config = dict(
    num_hidden_layers=9,
    hidden_size=256,
    num_attention_heads=2,
    num_key_value_heads=2,
    head_dim=128,
    intermediate_size=1024,
    vocab_size=2048,
    hidden_act='gelu',
    norm='layernorm',
    norm_place='pre',
    norm_eps=1e-05,
    positions='learned',
    qk_norm=False,
    attn_scale=0.0884,
    bias='none',
    tie_word_embeddings=True,
    parallel_block=True,
    init='normal',
    init_std_qkv=0.0271,
    init_std_o=0.00639,
    init_std_up=0.0271,
    init_std_down=0.00639,
    optimizer='adamw',
    learning_rate=0.000906,
    lr_mult_o=0.974,
    beta1=0.95,
    beta2=0.95,
    lr_head=0.00483,
    max_grad_norm=1.0,
    warmup_steps=401,
    schedule='wsd',
    decay_fraction=0.678,
    decay_shape='linear',
    final_lr_fraction=0.0,
    batch_tokens=[16384, 32768, 65536],
    max_seq_len=1024,
    doc_mask=True,
    z_loss=1e-05,
    train_tokens=194500000,
    max_steps=6168,
    dataset='wikipedia_en',
)
Each number is 500 + 40 x the weight over its row's rms, rounded and kept within 0 to 999. Layers, rows and columns count from 0. Numbers have three digits each. The size before them is the row's rms in percent of the matrix's.

# down: layer 6 MLP down (transposed), 1024x256, rms 0.0567, rows 676-855, columns 192-223
# up: layer 6 MLP up, 1024x256, rms 0.0641, rows 677-856, columns 192-223
down676 107:512442474499493450508443437464607487493501531546481499476547533548506563530419488486516477539433
up677 082:512531458444515478471500499554448508582520490455522489465503478453467498524545497506531521484467
down677 084:465497476543497408542530534515506490453479479533507511443531482500475433461502422486520523436531
up678 096:501552446495452546552491516521543492491474550465506392500460482501511500502508511470497468497484
down678 097:582493527523545576464527507561492489543538504526526500504503520505455515448529580510487489428497
up679 092:488505493478590449462473540524516503490510444509496528489542465452455444480491509505484506527484
down679 094:551449518569467541455511471401559498505408470586495495522450475486539547536471473522489515469516
up680 095:468528506550440595503553573482519506507466463508466563527470431553488423483490507522490443501468
down680 100:480489556543574492545479460510547478498488512585550508486464527550554484471513453543543528475549
up681 104:478420392418542512497603504465531499488441498477481496490479516517525540515495447493526484527508
down681 102:459551461456513517523470490479489486534528507540509439481564549419455514536473515439534517501468
up682 101:472450443469480535485571464442498482476480541418454507522415442493488505527590532582486449571460
down682 104:542443462523486443434501482516538529471520502429500568515504548424494528492445419514443568488458
up683 109:490513471495503422450494515467495505525452418483445502491507509529526444549513442532490538536493
down683 130:551499529600507440509500500526540533475450493624482530561443510483472546544459470585446511482481
up684 104:514567486533456487467553424520482464472554554448508497493498507513494476529537509578453459494464
down684 099:432522480485584519539479590527490523518521454505554509476490443475515452500503512392527486471497
up685 099:449506459491465520487549530456550482544456456510464484468516456433507481587498484560466621504494
down685 096:493507540536517574511505475422521469524484560588526454443497529509618437540467446410521496485521
up686 068:523503518577446513547474409613439485467485460463536456519558444489533510521550486553545516514431
down686 071:514550560506479530450552527480547419525516484538447502500455520501460505530417456533531455407473
up687 106:535517513456491483514492498515495498511536463461456504500474472543501564474496536489497489536475
down687 113:461572503441491487488523461522477499507462497530475488475481510504506443505481511454530473511522
up688 106:443470476492484434497539501482514472461537448430447499481535467599412519486495508532493543525526
down688 103:524397492488494451554482531467419518543512549473505542521422537549475477524422493521492526477514
up689 107:429475497463493488504554485573563518537552548499533493490514478518517502452502498520536487501456
down689 102:522486557564499463517477469505471506511510558498570537545483479518479502482567507513481520543563
up690 069:462497453454514647491577542439530525474449616445509526517482495480494519558527506495444528551503
down690 085:519478501535486533431482528450490422491469498616484580455528505418522441527441499527463460411483
up691 100:540525429511488487482478490449526491537511502533430461520493502489475505483489456564466499468450
down691 104:506515482465487466528506487463478486527416462628486539462491490468519551570426506505444523488455
up692 117:505449493503482529478560521524458487481494498457443523470457453501509553452559548534506491542517
down692 130:488504485514514458444595532496555495529497533460453565492530471522491503475521525446541495526509
up693 109:458487544525433452542507469539465482466480514480527488475452468462516512588490451556481546523535
down693 104:513517521510537528495519482562597471502485464497523490573462441505496478434512497454438522493477
up694 097:538468496557537486486522579529545511499469521470470519470460509477489479440515542499439533522534
down694 097:502599520519629462580472483523538515523479455550527475551503504493446560543482485495482500473505
up695 079:528490458506460504500505462538498497536493512432584446517483511556500594480549475525498489519470
down695 086:459424516454475511438519539474482475511518531504417504523482489461433482511474497509533489463467
up696 091:521508510539471512534524544478517485544483496491489466468518501503564542485491518511525520532487
down696 085:481478516527496528462437472539554541471559507602489479488464509490561540471470512512481481491601
up697 085:544568508525508443458486570426554514511515497501492487467425506539529478467503454546511482490495
down697 086:464491548485501518465476408502558490537467490500522551494475511527472537525457475442526523504544
up698 081:402474523503480521517537433485493496508406509470495475480494452514560569492594495555531505549468
down698 087:469526542487537547504500532470496498521455527530527477456483484461474454518458598487552483459437
up699 109:489497545585507477508487501509462502476569510473515511524466524479535462540526538506394472476445
down699 112:449496500526548505598540490516416508487510519468495528543506550500481479533475517446549516451517
up700 120:506339481517474494542541555452543515501416487478478506468499467554534570541500456643480475555527
down700 113:530495471533466518507579502559498474503483559527414517484487446548481499567519495556482488443558
up701 079:580472479565525550593597533496552506528463511430500412455491482569465559500528510452526459525505
down701 082:531547507544577465516509496554472486457470515565484517504568476497523468529453526522510522528503
up702 116:508541466492531507534484532488533474513515558508487521522538475484535455456466501511557470555441
down702 107:549526431527449515476540524477506518500608538505495444513484516416485510419459480458398491513533
up703 115:450480415447511611501513538501497483533504438505413451549518506530476485520533481510489509531447
down703 118:483500504467554516449544518478548486601512495532517459494507524455474470525483405546499509490475
up704 100:509424542515491421503496513473503530488529494495488486428531436495507487424530466509479504476482
down704 092:557526491525517501512472578515497549500499438511449547547527559521457514501430529438497516552550
up705 076:455487481508497487504462512476523472537474550424500486515509535481504456507536506513396440492464
down705 083:468539427521492493510546488473490406573582568582529531525476490491527501486413445533499544428551
up706 095:499474545482488499441505533516418534524458415478518454485470524521451559481529433520520498522440
down706 083:544542511505481499469498424516526455498526430538583569569553560533484559505438468541487505591519
up707 110:385476474548483536489588480493523487509486506490477503560432461525473461511493457502477492474514
down707 123:462591457527535486571526529439564461480585488487557440526526497462484533510488475471497497518536
up708 086:476508405558493508545502431558525491553426475455505511478491429470506499451503450486563482504513
down708 084:548564608499464514448410541445492444471527481526510516419538488427458506507440544511482525484439
up709 095:525485491580476499452466497485533466541461509475572540498525505521549458526513501477404497517529
down709 100:513506538513488481472469598516503507434503471463491493577463578523492534472507512529526458527434
up710 109:448540472565476463446496498521496482490512429481459454484477537470523479505574516463506563572440
down710 114:466468487458489596459537545503488480447446472452445572506432496506494554500548463517496522527505
up711 100:466460515443461602526584504461516499520350455453477469502489461506462523452568499540563507499486
down711 100:541485471608499416456516535520420520491577492493456545505472599523489538524536455451516486509453
up712 100:488537439439433478527509529572512460499529461461469468398525497498584518504477489481559566538481
down712 092:515499567533526523532553531481464532530522433536476554548473541500427483529515544544509549474560
up713 083:508506518436551513467482535574448527549534539517470424435527438441457423559503525567508496473448
down713 086:557471513487520459476453480488549459492495490477592524499459492494462550578466502457533542485538
up714 109:477542440502501421495510494536507486483541496483455496469552498462509480555560542534444511498469
down714 104:562455520547498495583536512529512482491486499525497550537497536440437530494403405466511464497469
up715 096:396472470452497484488584484537536513505468502513482495548454504513502544479514500576450531496514
down715 099:548472484481474481467452425465501540550512532595507523586471505491463459556441532515562549544523
up716 084:536411395437443494540560578439515466583445506493478464447504551551416502458543516496513544546482
down716 085:498508556502474524465511491425507513448458430423497481447511491514474492439493574491566435495520
up717 100:528506397491493538487508514511522502518451522456457525479466497512500423465541499489505548496526
down717 096:430568531483550520468514504455448550428531581473478488491456531453510506485544573489484540477479
up718 096:498441442496489463496551469510494503499494539481490471454389422453422505471518497562477459489455
down718 097:456552555485468508481483509522519513494497506552451559445571519576533552494561506407513492494527
up719 108:534479511534448552540509482518470499540438512466560463523494454508486458556515466566519453466478
down719 110:496487465489588515474521525561494528474520496480502491513529560550497477442541569498488526479504
up720 102:552501486530483452491494558467500510549464477496344512407455425484479529565533516524504605518461
down720 097:457491616491517507504571468486597511496478498514524511500508448485517548482521535465483497481555
up721 096:457519457477490524552546520461486510512477532474540514504464440490497516468459411521566489507496
down721 098:465533462497468492507484521486549516469600508550474474425530462477569512475480512478461558540469
up722 099:558514508579513488511537534522518481474486522481360474420480427479511470497534475526490534550475
down722 100:509503525390503467521485487452494543497491502638488491512517507511497435499467478589449515480521
up723 087:438496525450520498458553475499570483514525467462503531415576522507501517492497504574464465637473
down723 092:493533486526457527528499530545459468527497474535539499509441437489464543560472515473532486483543
up724 062:526441544511509473460537526515503508542512534503515475471517517521471477531475433586494478459468
down724 076:427509452490474538449460528486481392484533500609526597508424519453541478487424460450514538483556
up725 090:497503460467590490551580530477511486539553473526514452495465564447496482498536481539456528521467
down725 090:534482544530434519446462555465519480537509589535545539473513544497517522418483537459554514496461
up726 092:528493487561445472450472504490426466537491528469461523498501504531460527478493470450514623479542
down726 100:525463493436492511492518447521513496559530528517538467523497424476470514516507455586484536488459
up727 081:511456479476491486505577577503471500523460546479521429393471550509532500474553506530513488534463
down727 084:476445471526549525414384524479523529429480490556556537570536531514490455545413515444584469550530
up728 095:457492511511456535546567474479524487577481458475514462514499553524490492546494509551533525504493
down728 090:540525466522474419528422540568527518488472564523471514501503511506554514456365494431494559485523
up729 106:519407512501448556529559555480488484495527491521480503494477517523519514546519496500449537558461
down729 105:444559553525527476478546531518476530525523479514533468486548501470487496448497501523528541447411
up730 097:478448508471469517577465462536463488485488506458471473498563488483506451563606556478497561467500
down730 085:420550565487521504510437516490480510609587529595435514543500520514516517448425491509470476478555
up731 092:506533436436484525549531462541430458503571459501455491501567429515488506493526500470500507520444
down731 089:462541520564482497453479529575538511384492423422517548529483576451564520533492453477528503515516
up732 102:446452478471516559590535550490465471522540512504513494462394543543451516493529482534491518523438
down732 097:552524580507519455515510526507523496509414540634520495516512482463462497399516454469558493520589
up733 100:525435379515423465519468490470487477509559495501440458498484498548516481510481520561498525516473
down733 099:555513500542495588497485496532475526488535461474441574510516499457453508526464551517483500485519
up734 091:523399415514502520561535485425475493556499467500494470486483475552457500562568423504478530534483
down734 097:442455499540479542510510504539485428505446474484478548475462494519468515485579447488516501496452
up735 107:490382523510487546584500529479584506557509534486469507393544446540517488487536532502445470555482
down735 100:591499534441526491560472490547557473518551457506526583522436514525482452485447544484486511490551
up736 091:520487474518503469524549466542521480475539555430478511555543542459383440469547471464479536457502
down736 094:520536479457515508535475550507455511499501508523474513457508453481505514428456548447517511447486
up737 095:452526493504526491500491546458531494526498523445462499419506549556449476465477388539493499515470
down737 092:486439496509508396522591402516512520529479502476526567484495448515480510506527482498513391531580
up738 098:443548538490507463519476541544434477533508509504487523481509461558483542558468484518482445470507
down738 100:525517442598570551557509453515550527483530478436517505458502490538486433419509520476561486527512
up739 073:417524531560444457495466444495456482443484454443476497513514400495522549515560518574453490521491
down739 082:498546507485494540505492476503498441503528479587523461445534492438525446467503515481542506450474
up740 107:430467471436460467517501504564598505461549468483482468530510485470471491488544479505520502491423
down740 114:541525494447459380476470489528579506495519515618412569507529520508579466531426545493486559475470
up741 094:484442541516510584491484602497576493455486483483450503474524496553557481481529519463453514499479
down741 093:478505581505501505523466492537502517550394550477523533559442504438569465473405458486547549476591
up742 079:490495461473472626522576462509450452564515522468477494442408484594497488415513498504535526480501
down742 083:451494508500535529459500494444522448516535467520509514458531461472510492520456516574482530479459
up743 089:497496498450502520564549565536510482499482461482414502436495385524393469537554571488514526553504
down743 086:489508494553512510525470490465539509491515516483559514550487512502497480464462492433516440476519
up744 101:462463515464433467521534482497565487469444544446539506532562479427462454509541500543444455529488
down744 095:596550552510495504592519511502525518524538540565502557537488486520555516582419512460439428486538
up745 088:547460536569505545507528559516420511528487517503516533469486461460498483539497434483478512500530
down745 096:513564437508510438490473499441448450513553560566473467491538598540525427501484462505537550471470
up746 071:502482466488439562598566541471586524584540533466534520511515503519571526515462460532468493511457
down746 079:477497526493445531452493451473456476444502448544531526437522538456480420499434518416481499427513
up747 059:521493472539535562543498470553496578455508546464523557529546514653494465520455470469478453598551
down747 065:492527512491486498525528481468506169555516533448520534487514489416517482509567505546499516460420
up748 108:472497510483518494518566582485527486545510443503440506527548510539516515435510486496518537465532
down748 107:530566401536492454565467445506495507463587449498563472566484504470498571487559569452450439469536
up749 108:519545476491456543484533508531499491533519550472449525390458507456502501475556519472528580472464
down749 099:507478500530556519502558495472523540538479479492474454487521509444486505476498559448478490476454
up750 103:487471440441463540602587540462569505509477491487493474459400534529512512479512544496595560463530
down750 112:480501512524496511461523458541491429447490454476372502526506456477540540543528518483461576572500
up751 109:500412497498445532490513488513534499519470417448490542489531555483516442401533503458557556506506
down751 125:491471511479485489463451521448432495400498459462542511440438497521552555412492497426535468527483
up752 079:467489524523529440480482524469554464535436561471529497436510466534408536465496445492471531537482
down752 080:494580490500461557419462502489487461488504480536523552468462498458508548511479524501525499465440
up753 104:488507495568397507576514479491492476546466452521509487446465424487565470537486564541500416495496
down753 106:551461497541504525561481448467532498521492435641481504455415459444533521496491560510533452484494
up754 065:494476496521556457489553527498473500538492497451483474517485414491445531509503455569512516491510
down754 071:452478460502456535467433497504538316428482488554529557450515515433530488502542529469532553447506
up755 101:495468472474555524502476472480512509527505471446552486494464553537451510523501431514537430529520
down755 096:599458507508607499469444499515460516485454506466541516479491464596463532545481485497531496473501
up756 089:454530458486545524553528449523466480512545536490469528509458521505580448535503506525415562525507
down756 101:409487518445523523523487524504476501499503539567498476477542598472457451436475541504483426456489
up757 105:547520505482462456472469525487408465511524504468497478484454579509497485545501465485513469490453
down757 101:515544475548564483445471485557509514573546520523501532508508448498573490475467541502580523531476
up758 098:508488439468515430490495492475478510507502465514528488433534541487475433519502480559517478527488
down758 097:500530579516488510490470542574538543512473526458485541559474486441526496481513512477449477494544
up759 110:427499560444490558504539482520487496457551500474522498532531462465455606458510485530559459492384
down759 104:530518574504469516494504470466518519499510505473528547487459495462478554506541517478529507507452
up760 100:504482475471459632588580530454545480505469497488452438562444433527527532508543527485465470506515
down760 091:502489483480523461527510479605510449509498494561517458526505517502515506575454421433533474538486
up761 069:492475499466538494492524527472577502532464501467544519500593478491490490554518469505498458581446
down761 077:568572524511445545480500441538530409475495504635449530470423521504555460521412453412498465462528
up762 086:552486411464535514551548546433621496528457417504438495456554530513478517519466518489515517590461
down762 086:501480561537457560536437533568488483492493458484548507484486479497514523460478494510533463443487
up763 107:507516488486465474469548490507550500563448404465491540546407475461486493454534505503554505496518
down763 103:509524514515483499491496423524488552463541588531563532510522427536506502458500505507467460443486
up764 102:414469487557524582500592520522458468555478555493445500547499457537477469510490517555480527533470
down764 102:623465515505489530497435491456519498540437438481455530484531471494535463487420534556501479535439
up765 110:564459502463563505478479492457554488590459496468465520556557479478486504512493537517539531557449
down765 105:504469468457513433462507505584434498503486492463492508533543540604525506520516487464487448517520
up766 065:525500449514519438551499525575468510496527521487417443525526537526500502511485451507531553449471
down766 076:516542543525427512340431496514487406505571529531511596516564538445553496523466460526477491481463
up767 105:572503495555429480488539628448579482493495405520510536462403504500510496561479471470537468484456
down767 103:502484480473508498523507464570503518501518545584583479569419554523501501465543525516482487543467
up768 118:515486452481493565502542550533478481570516515497476496504457541491519479520527514506499527508488
down768 131:517506487535500479556535536491472496465442466484516485484526374535506503513512455505541538505515
up769 106:458481455496463478521512477530455493533461423439522438487474443545563551576512483532443526550445
down769 101:524447482467526484456482465488526531461460457515516489487568513505519510542519489503414538451576
up770 106:484566546496516458431459572482487482478524518492458511519423540522546545471564477568490469532415
down770 109:519576517522512486511501489549511442517498420532441529542518519453555549547476503413547516473494
up771 103:540462499476479440545477441500529506466539502490506512531552520512446488552554494561474501516459
down771 103:511515471503461524494476481533450513501511470522491497465452560496493536547494483603508475473481
up772 089:505475403479481502592468512450385480491525553464507453496490514594518483475491499497499529556481
down772 088:490507512512539450472522478533495426477489488498456510489499423515482493531518496497473464475476
up773 100:515430494497537468522489476461552467556478478514388518421547499520418538507511508478501522522483
down773 098:527538547444463479485499490530473529524497546683525471533563473496507505479496561521489554504461
up774 084:525464474465528537520595461510452458491478486486548461509491464523482500456516517507512457576461
down774 096:481505545491491508466455489423482467520445489553600459507496501473515521553504534459466475457501
up775 073:501411489531494471540543477527560515554470557513499418577467493530508480494568418520409522502476
down775 075:472596543516534516550499452509509552477579505606481549503449537512541522498429526470429503491564
up776 078:450551509377499466537474557449569486535494558481511476479450537573495463458547500540442496525455
down776 083:512556526477424492579475521447547457499496498489581496484473484495511484504444497417585496451510
up777 111:511456525508494472460535549471450492493426482451532509528505486576455478550492463507553476526463
down777 137:480450483439486505489457532491539541420472492529451562498511507573501482559481474471460570564514
up778 090:514455497504500497577548480458472504564468431506477487519430474507483517453530497511546495501456
down778 090:515529493516492427537485492507524525557454529523509541520488530433535507557464512490516585534512
up779 098:495487479508449497536543526392477506498463506449533527458448532515539513447569504496476510492512
down779 098:471492510467543491453469453504442506529486541562471538498502555504544546500421541580547474447505
up780 070:431452528449562513534587485483517492547512495536523512504506511508464482482488469559488523496454
down780 078:525466524542486499549522579465483443466493525589507463469469522471513546504410501445467455396545
up781 090:432554507506526499512482559537501514507553492486480482507523532523553558484559492496532542507475
down781 092:505521488503453480450489495493538480550491513470488560504471516448552474473421529485443474417486
up782 107:529476513549490544515520449505488470552490491500426354477519516583512412504490521505517456479437
down782 104:478498435548459549464508480523561498508468475449565496487486472564556460518513533542499523475456
up783 096:416478530461465490605505501501566479537486404470543487430537497491511458550534582600530435527502
down783 095:604493511544521413460496518504463500474457527523518518509433539456464548436456539451526538487528
up784 107:475465561558550462431532525534493510518531515457498512527480494442513526498511487545426398545466
down784 105:506450478509496537535531525512451489432493446513571509565454548533489492443535518463550533501588
up785 099:482472520477481540552552539543568494508502485497519491436520580517478504493527476483541489547518
down785 094:490496504462515536479489552495512528471537447470424504503422519511586529450484466518498461437501
up786 103:436493533537414459450462533489526490448437499464551524455490495508556496526606540404495486509518
down786 101:506494552499545481487489486551422510474540510571442490486448507533517480545506441524553474520523
up787 101:493465485555529484503479548532562483570466452502414510465511432532515512467499537523558491520484
down787 100:509462511507437511513514476493409531513510512639496414541482394450535464523537544512505436506523
up788 112:527476402546492472566511499474504492480485547475441466499507528521537463439524438561468548518465
down788 113:502463496458469497494477486443472513494526533461466507506509542476428459544473495437508411487489
up789 099:558493478484481580551589567461493508536484498478471453417420488520420431492506436500513560506474
down789 096:490539490511593469524501510524449505513495542556555473562519563534457500516471472533522429523560
up790 103:475464486472423592535483498517549519541513566486514496517461496567503459489468449484538560510435
down790 122:573529557575527495472519468547542483495553499517475505521446492558457500489379419564524457546451
up791 074:431565426451434568531482574460486472444499530497491512445477469482505486496518507569499492510422
down791 067:461446490522511482522486433568544587414523462529538513494452499547540514512434554392463504551607
up792 092:459465492456527518544488456555525492549440511480464552441538445449473491477500444520553539567533
down792 093:511527551501469504518427479447528488532562540393471521498483466515445519517522484523473479490530
up793 102:524397514453523462462496458501478483548508480496432522474503460496422472484530515553507498523461
down793 098:498525427518512462442497585508432479445520445488488540422488473500481593479552473418478537463448
up794 110:487496482554531506500484505527474503524533517486459473437500460495537432484496456517486496488480
down794 103:483450508510501434455497542521536492520537552525533529490560528510498481563452473453511573485561
up795 112:467456464481500560521491489448480472486563411470534496504529493457555512587498535544516457520416
down795 104:456430548513509499552592487524461517477526560530538483531448507556509504475488520366560480464482
up796 099:529503509511502476500486511579474508545489477448478505467568490520409535462494489471527572497535
down796 093:508538452545492507567508502499417509473460532505509525452497483431485487505507508399533489501495
up797 098:512505498544451435505473473562427494518453549473494454480564442481488582467500494492496552545526
down797 095:524499442447539531532423482472484515470460564493552552511507527521469493511476460503488567559531
up798 102:510542512530515489462481511541553520483406402473444557512531452474519564532507507468516466553495
down798 103:477501452458525539487508531463482460562537532513526388517453604514454419479541485522502544466471
up799 087:552512514516438473523527575506519491642469418487495505539440540552447511478476384508521564506504
down799 090:455594526469547560484527534488445456488576483563462471501456514477505558509481537507529498500441
up800 081:467517489449480512487465458520467493502522578440514461426549487513537468429556524516453490575452
down800 082:500517523461537538487455555485551522464464462499483532508513457526532495521440463416516456491527
up801 091:451505520454539535555500500480512465508490526425541532476563479514482447439500536510464437582482
down801 096:490523558500445474451496448519609460448434535580511507559511489434544532537417429477542512484545
up802 099:512476400438516450501503484543495488529477484473508538530571465513546510518489470493507550533456
down802 092:462511499465551524512459485520408515487548461451549546415532462494413484477540510425545494505488
up803 103:473492427476482416523577551529499525521416511527441500450425506479459549537507499535438524500480
down803 101:515481615520503575511514457513464528487408592504573517500430496530540493507488487501515489512544
up804 111:464504536533491500420488596483488458501491559453455517478529536487573495477529494472547533526523
down804 120:501542504517504486494575461400521503496499513444477550489556490517510478518459443559445423506484
up805 087:517513503487530550565499484518496497521553515483539484448539572500453419525528601482546493552517
down805 090:514474454451412443495493517481512504450492463529495519502429386488483593478491451474548516417453
up806 119:489446504498485494461498455441535503541446445484423518512469436484457547405574513567465499543480
down806 114:563520485554409520495451572481450480439465543412476545544529508472492517488475500504499499550470
up807 104:429489526559410556544508531511490507495524485463536440496527529536520487573541535527470530515535
down807 099:461459545530442481537514470529546469483507592501495484483502501488511473493481529451589559503564
up808 089:481490403477475531569501482497487477550470521440492431477451494541548501382525550495534533538482
down808 095:456522563507522514460466506462542438522464505491504585456469467500487515540489483466473514500543
up809 102:462473482489532490521549470515502480489484566489457501507511529480470469543508573471545487523493
down809 106:497566488505495479516491473489527484540458508481476468482473529532516484499486509536482453529424
up810 105:550486479536566534550516459506483531530496543478448514478529476468506412439504461461505454518437
down810 102:556513495470428470479520500516530539528462540476465530561475503495453567528481489509449547490565
up811 092:483516481510444565496530522435526494476500480499416510529538523565559512514523468480491558531479
down811 096:492512480487540436525499535485490533472488521547479533567533501557431529475447468591461549455459
up812 106:486566473547485511511536549473514470491439542453492492457434525490471465483531547494378431515519
down812 097:477470503472485543495549476539464472501433534496504475517428578543516534524468492509605521538495
up813 110:403574503468486549474466566430543514487494470482495510513471463447485483543511497484489506533517
down813 108:553528601424498427568484513433548497470509523551516477517501564512504482544493547537589498506415
up814 109:521472509525430497491430443532487502486520489450477487496526441496493507473516467619480483489450
down814 111:542507524449560567489504445523467511499483525506521557494526503440422533505482459423486438453466
up815 113:514448464467429506506492476494522465532528426470534488554479465526515502524501523555460487491431
down815 102:512469519539512543478534551523460501379514439454523576511507529466500522522401522559520443552523
up816 104:482452477491484547520480587566527496523544555470567499483531564446502421564497446505508541492502
down816 105:600457491485505478496486444460513508496490498475480481480430530533529458456511508524517412498466
up817 087:487473503547501517523478474531460496423546468445512525544493418474543567515541528523511509560464
down817 080:501552453488523522443529508478562460505480525501528471485501501446563496516445496506501545502509
up818 113:491494536552503506514541543525547480543439410463498466510484470498434457603542502535507569511481
down818 112:436483453465591532558548493447530477508497511507525462562541482512564547560524465500454475501486
up819 076:503519561530525588476529465491513507482542461463497501529497445512487495525498494597471517493477
down819 077:480473513451442455488469511529437451507477520435413551441505480462480481467534518490552537485473
up820 099:454511527479448522538538495509551486454475546476472523526496441481500492534523527577451505488501
down820 095:504497529454530460501521492453478499521478517512516516469537524466474526571553540554508506460430
up821 119:505456442545508530472438527517540506531451441485442481482534520498480525429523484457530569492505
down821 119:442483534535497515556493502465487493444500476484486554461546472494588521443538521429458458497483
up822 078:515535481552560409495538435574509459502483511415481539533537466499542537474603534523507457513487
down822 079:465484532441452504491527604463526456454540544473376509430475421507539533434483433505492480437497
up823 101:531498439449515532491473532523463442504504506453456433482533524514552489544591565539547485524393
down823 104:461512451538486523500541600472496528627535513548479553549488517582464548476430504473548512494489
up824 087:491478451481438487517514556454503503514461511478480504506445486455416543469517487513518524512546
down824 082:479567507489473549491493447512435492565537521469574440476584508409519391482525459393496534475475
up825 076:517494556522563475549530538573511509585512472452480517523514528483462532476480463483492518461502
down825 080:439488524538445537423455523447550430543437511464548430477484522572432450470562513538517512484478
up826 104:500406515470469477462517554522490501567413490504481466425461415503440465507517470613511573498500
down826 089:453432463479494540506579470465567543455434448450517572519498489539452553529567435480540536604517
up827 083:465504494503542533460523463513593446480498485462490542514537407466526561500554532529465483539452
down827 087:476553516441564466471569487518537488465458540503539508457490496528591485489465504425513597485497
up828 095:470404440540489516484555505455443506508422578520493449510420432536465540474495434616488516529471
down828 091:508461499504441443455540488501509515476498497487546481531493503486459425563452495560514439464449
up829 100:503450522541456515433533481511473454517444496499512442519543431470528532513500418525482493506504
down829 090:534511546471465424442482538522434509457531473551620560461460480542487457511542501485488564518461
up830 091:506446490518538519516520535522595489483458514508524519502522470471526489560481459550531483538457
down830 088:516489528489503562535506444586483467406502503542469518450462479495489500535468537452490481522497
up831 102:454502516562506464540486512571500458537459364493431461406515510576549449529485467515532570498520
down831 103:465429512509501505476452512545516520467527491545485492482496542463509484496519463519461495495507
up832 110:457541458497467453530445517473439485510510505472471500467471516483530539514530477567454529515483
down832 110:507483557493540550508445459532422451524581574448455541463534507476506523516455516485518501548510
up833 119:470457477519503556537567454536513509523524479444523465503433489487471527488590499520507535485495
down833 113:396507505551525534496504482508447484479562491522487507511495456527573544507410532512482396480460
up834 114:541456494505450454454495547560484466523522488490341456398496514519498526572533508471449534529472
down834 121:473471562497513471456431540499509499550526436649454505512473487547492503559541529550490417457449
up835 110:421514555426512485531499520514521488465482515499499514557482506430497502504510527550506501535484
down835 109:446466534521529438472497511487440516427515562510513591536472524515555497467510513492540489561573
up836 096:373543569502519522512506488519538489443584516501542472517531530548541426482482515553466477474477
down836 094:579537552518504548510490493491519468588456556484548448498498498496477529454444557534553490563465
up837 081:554488489559545452517477512572481493595537489460487478419401515517424475385512490466494485469489
down837 083:488555493483457540421466522482479479468471511560444512477591541444486534520401581436475535451486
up838 111:566458520459487486519564550462478512461544441472513567481466546454562568493523487490552543553436
down838 112:632501543542529475429522496527489505537519508500483543541443443501485496438454500465545479483456
up839 139:491517510505495576520547508467541492612531431521456503478467518476476496508509492547516519506399
down839 119:503519503500486511514567503479479503544496495522503470499509516389499520486499535522496494459473
up840 092:514517539543476540491540558441483508536529494506450494527539487459516469474509431571506566492518
down840 091:519477522521481482477518494452548495535479543506537590509526480466534510585524550471477474510512
up841 107:547501478512534589544463506535590509482503488456431519535463395480450529431533501493532498571436
down841 101:496552504513520511403504512527477503502473458569450536466494503517560552507523483520505440508510
up842 071:455472490506504548527525484476504504517524565439561498526401513516513501536532434469449516530491
down842 082:532560570468481512479569524441455439519471584597498516491467509458539484575499524496509534431464
up843 110:449470557522455545525509507475520494602516474468515529523506482560470534481481433485534542513501
down843 110:492520493494445494404495514444522476499547553460455497575526585472472606521560432486538458489556
up844 107:513449482472494532499458559559519514499470445474442516480516548493457459512488442522524545487524
down844 107:442495438482551513538481510460571479469479450537525457467494594590489513465459443521460544528444
up845 105:521425451544484555523532495480572519495541517472481474467490352519444450512535499500466534509498
down845 110:559517438494425423511499445463550538552535497519500470462509463487499501497524507541512519524563
up846 103:470440488528536506513540456529492501580484518496480481471488500509415489430530495474531500502452
down846 094:527519513495477443421502540513480519462515568515490464508468443499513530439445519497524486518533
up847 102:559485561596493473553453473532518493520513571471502519537510446542433479475507473483500506471464
down847 099:530507560480397488453520561513545507502488509501465485529538422466462583466479506459464536502492
up848 118:472507506584521500470528542514453487518464447466469454458520491504529508480543470489474564555525
down848 134:464478459494486511500527556477463470428479487417491513514431481485536525498516460479512494522446
up849 098:513562520455538507508472549506529501525517529480396471456563481480597468503514487556533527541467
down849 095:453533475529439519531495456461495504498544454439554497399525481545462469421483505528455419463545
up850 094:438520540497394512493512457500510492459459535420524523492480501537552496514535461449467558527522
down850 101:526491511503506494439511544532618502504474502514464520591492476439494497513495496541543428489488
up851 097:489477479484527515462443497528568495565440477484435507431495507485504473529521528530380626502561
down851 096:547540513593514514532536526530440530553558547449530485538486541498493510475512518427569495495466
up852 110:528488533511441509509554525418502474502500486446507515466450514497423489538482499492509509535548
down852 110:497447462517509488442563530469457519511483461431448432467532400562546476453480476463496486492464
up853 110:423478554487457508473533569542512488540464445496530454562451548573512523554531469523565449493458
down853 112:507537492473461549508472345511430465513493450533538494494512505459558503574485439514465514471488
up854 084:548493478576470464485442512471484501509484421523519479547444440532519476506494521572501547476457
down854 093:512528475468474632499527464532515469519458544481513539491540612427486440493523563465476468485472
up855 083:573524500573453503490495516516459511487471494502477510464537496492452443479450435470541553461550
down855 093:436477489408480527484513454510508453477460479509448464473429525518479491538525520562437452483499
up856 106:557417507482493461492522465514445493602464460465436507440456486514469534534509508529550480506520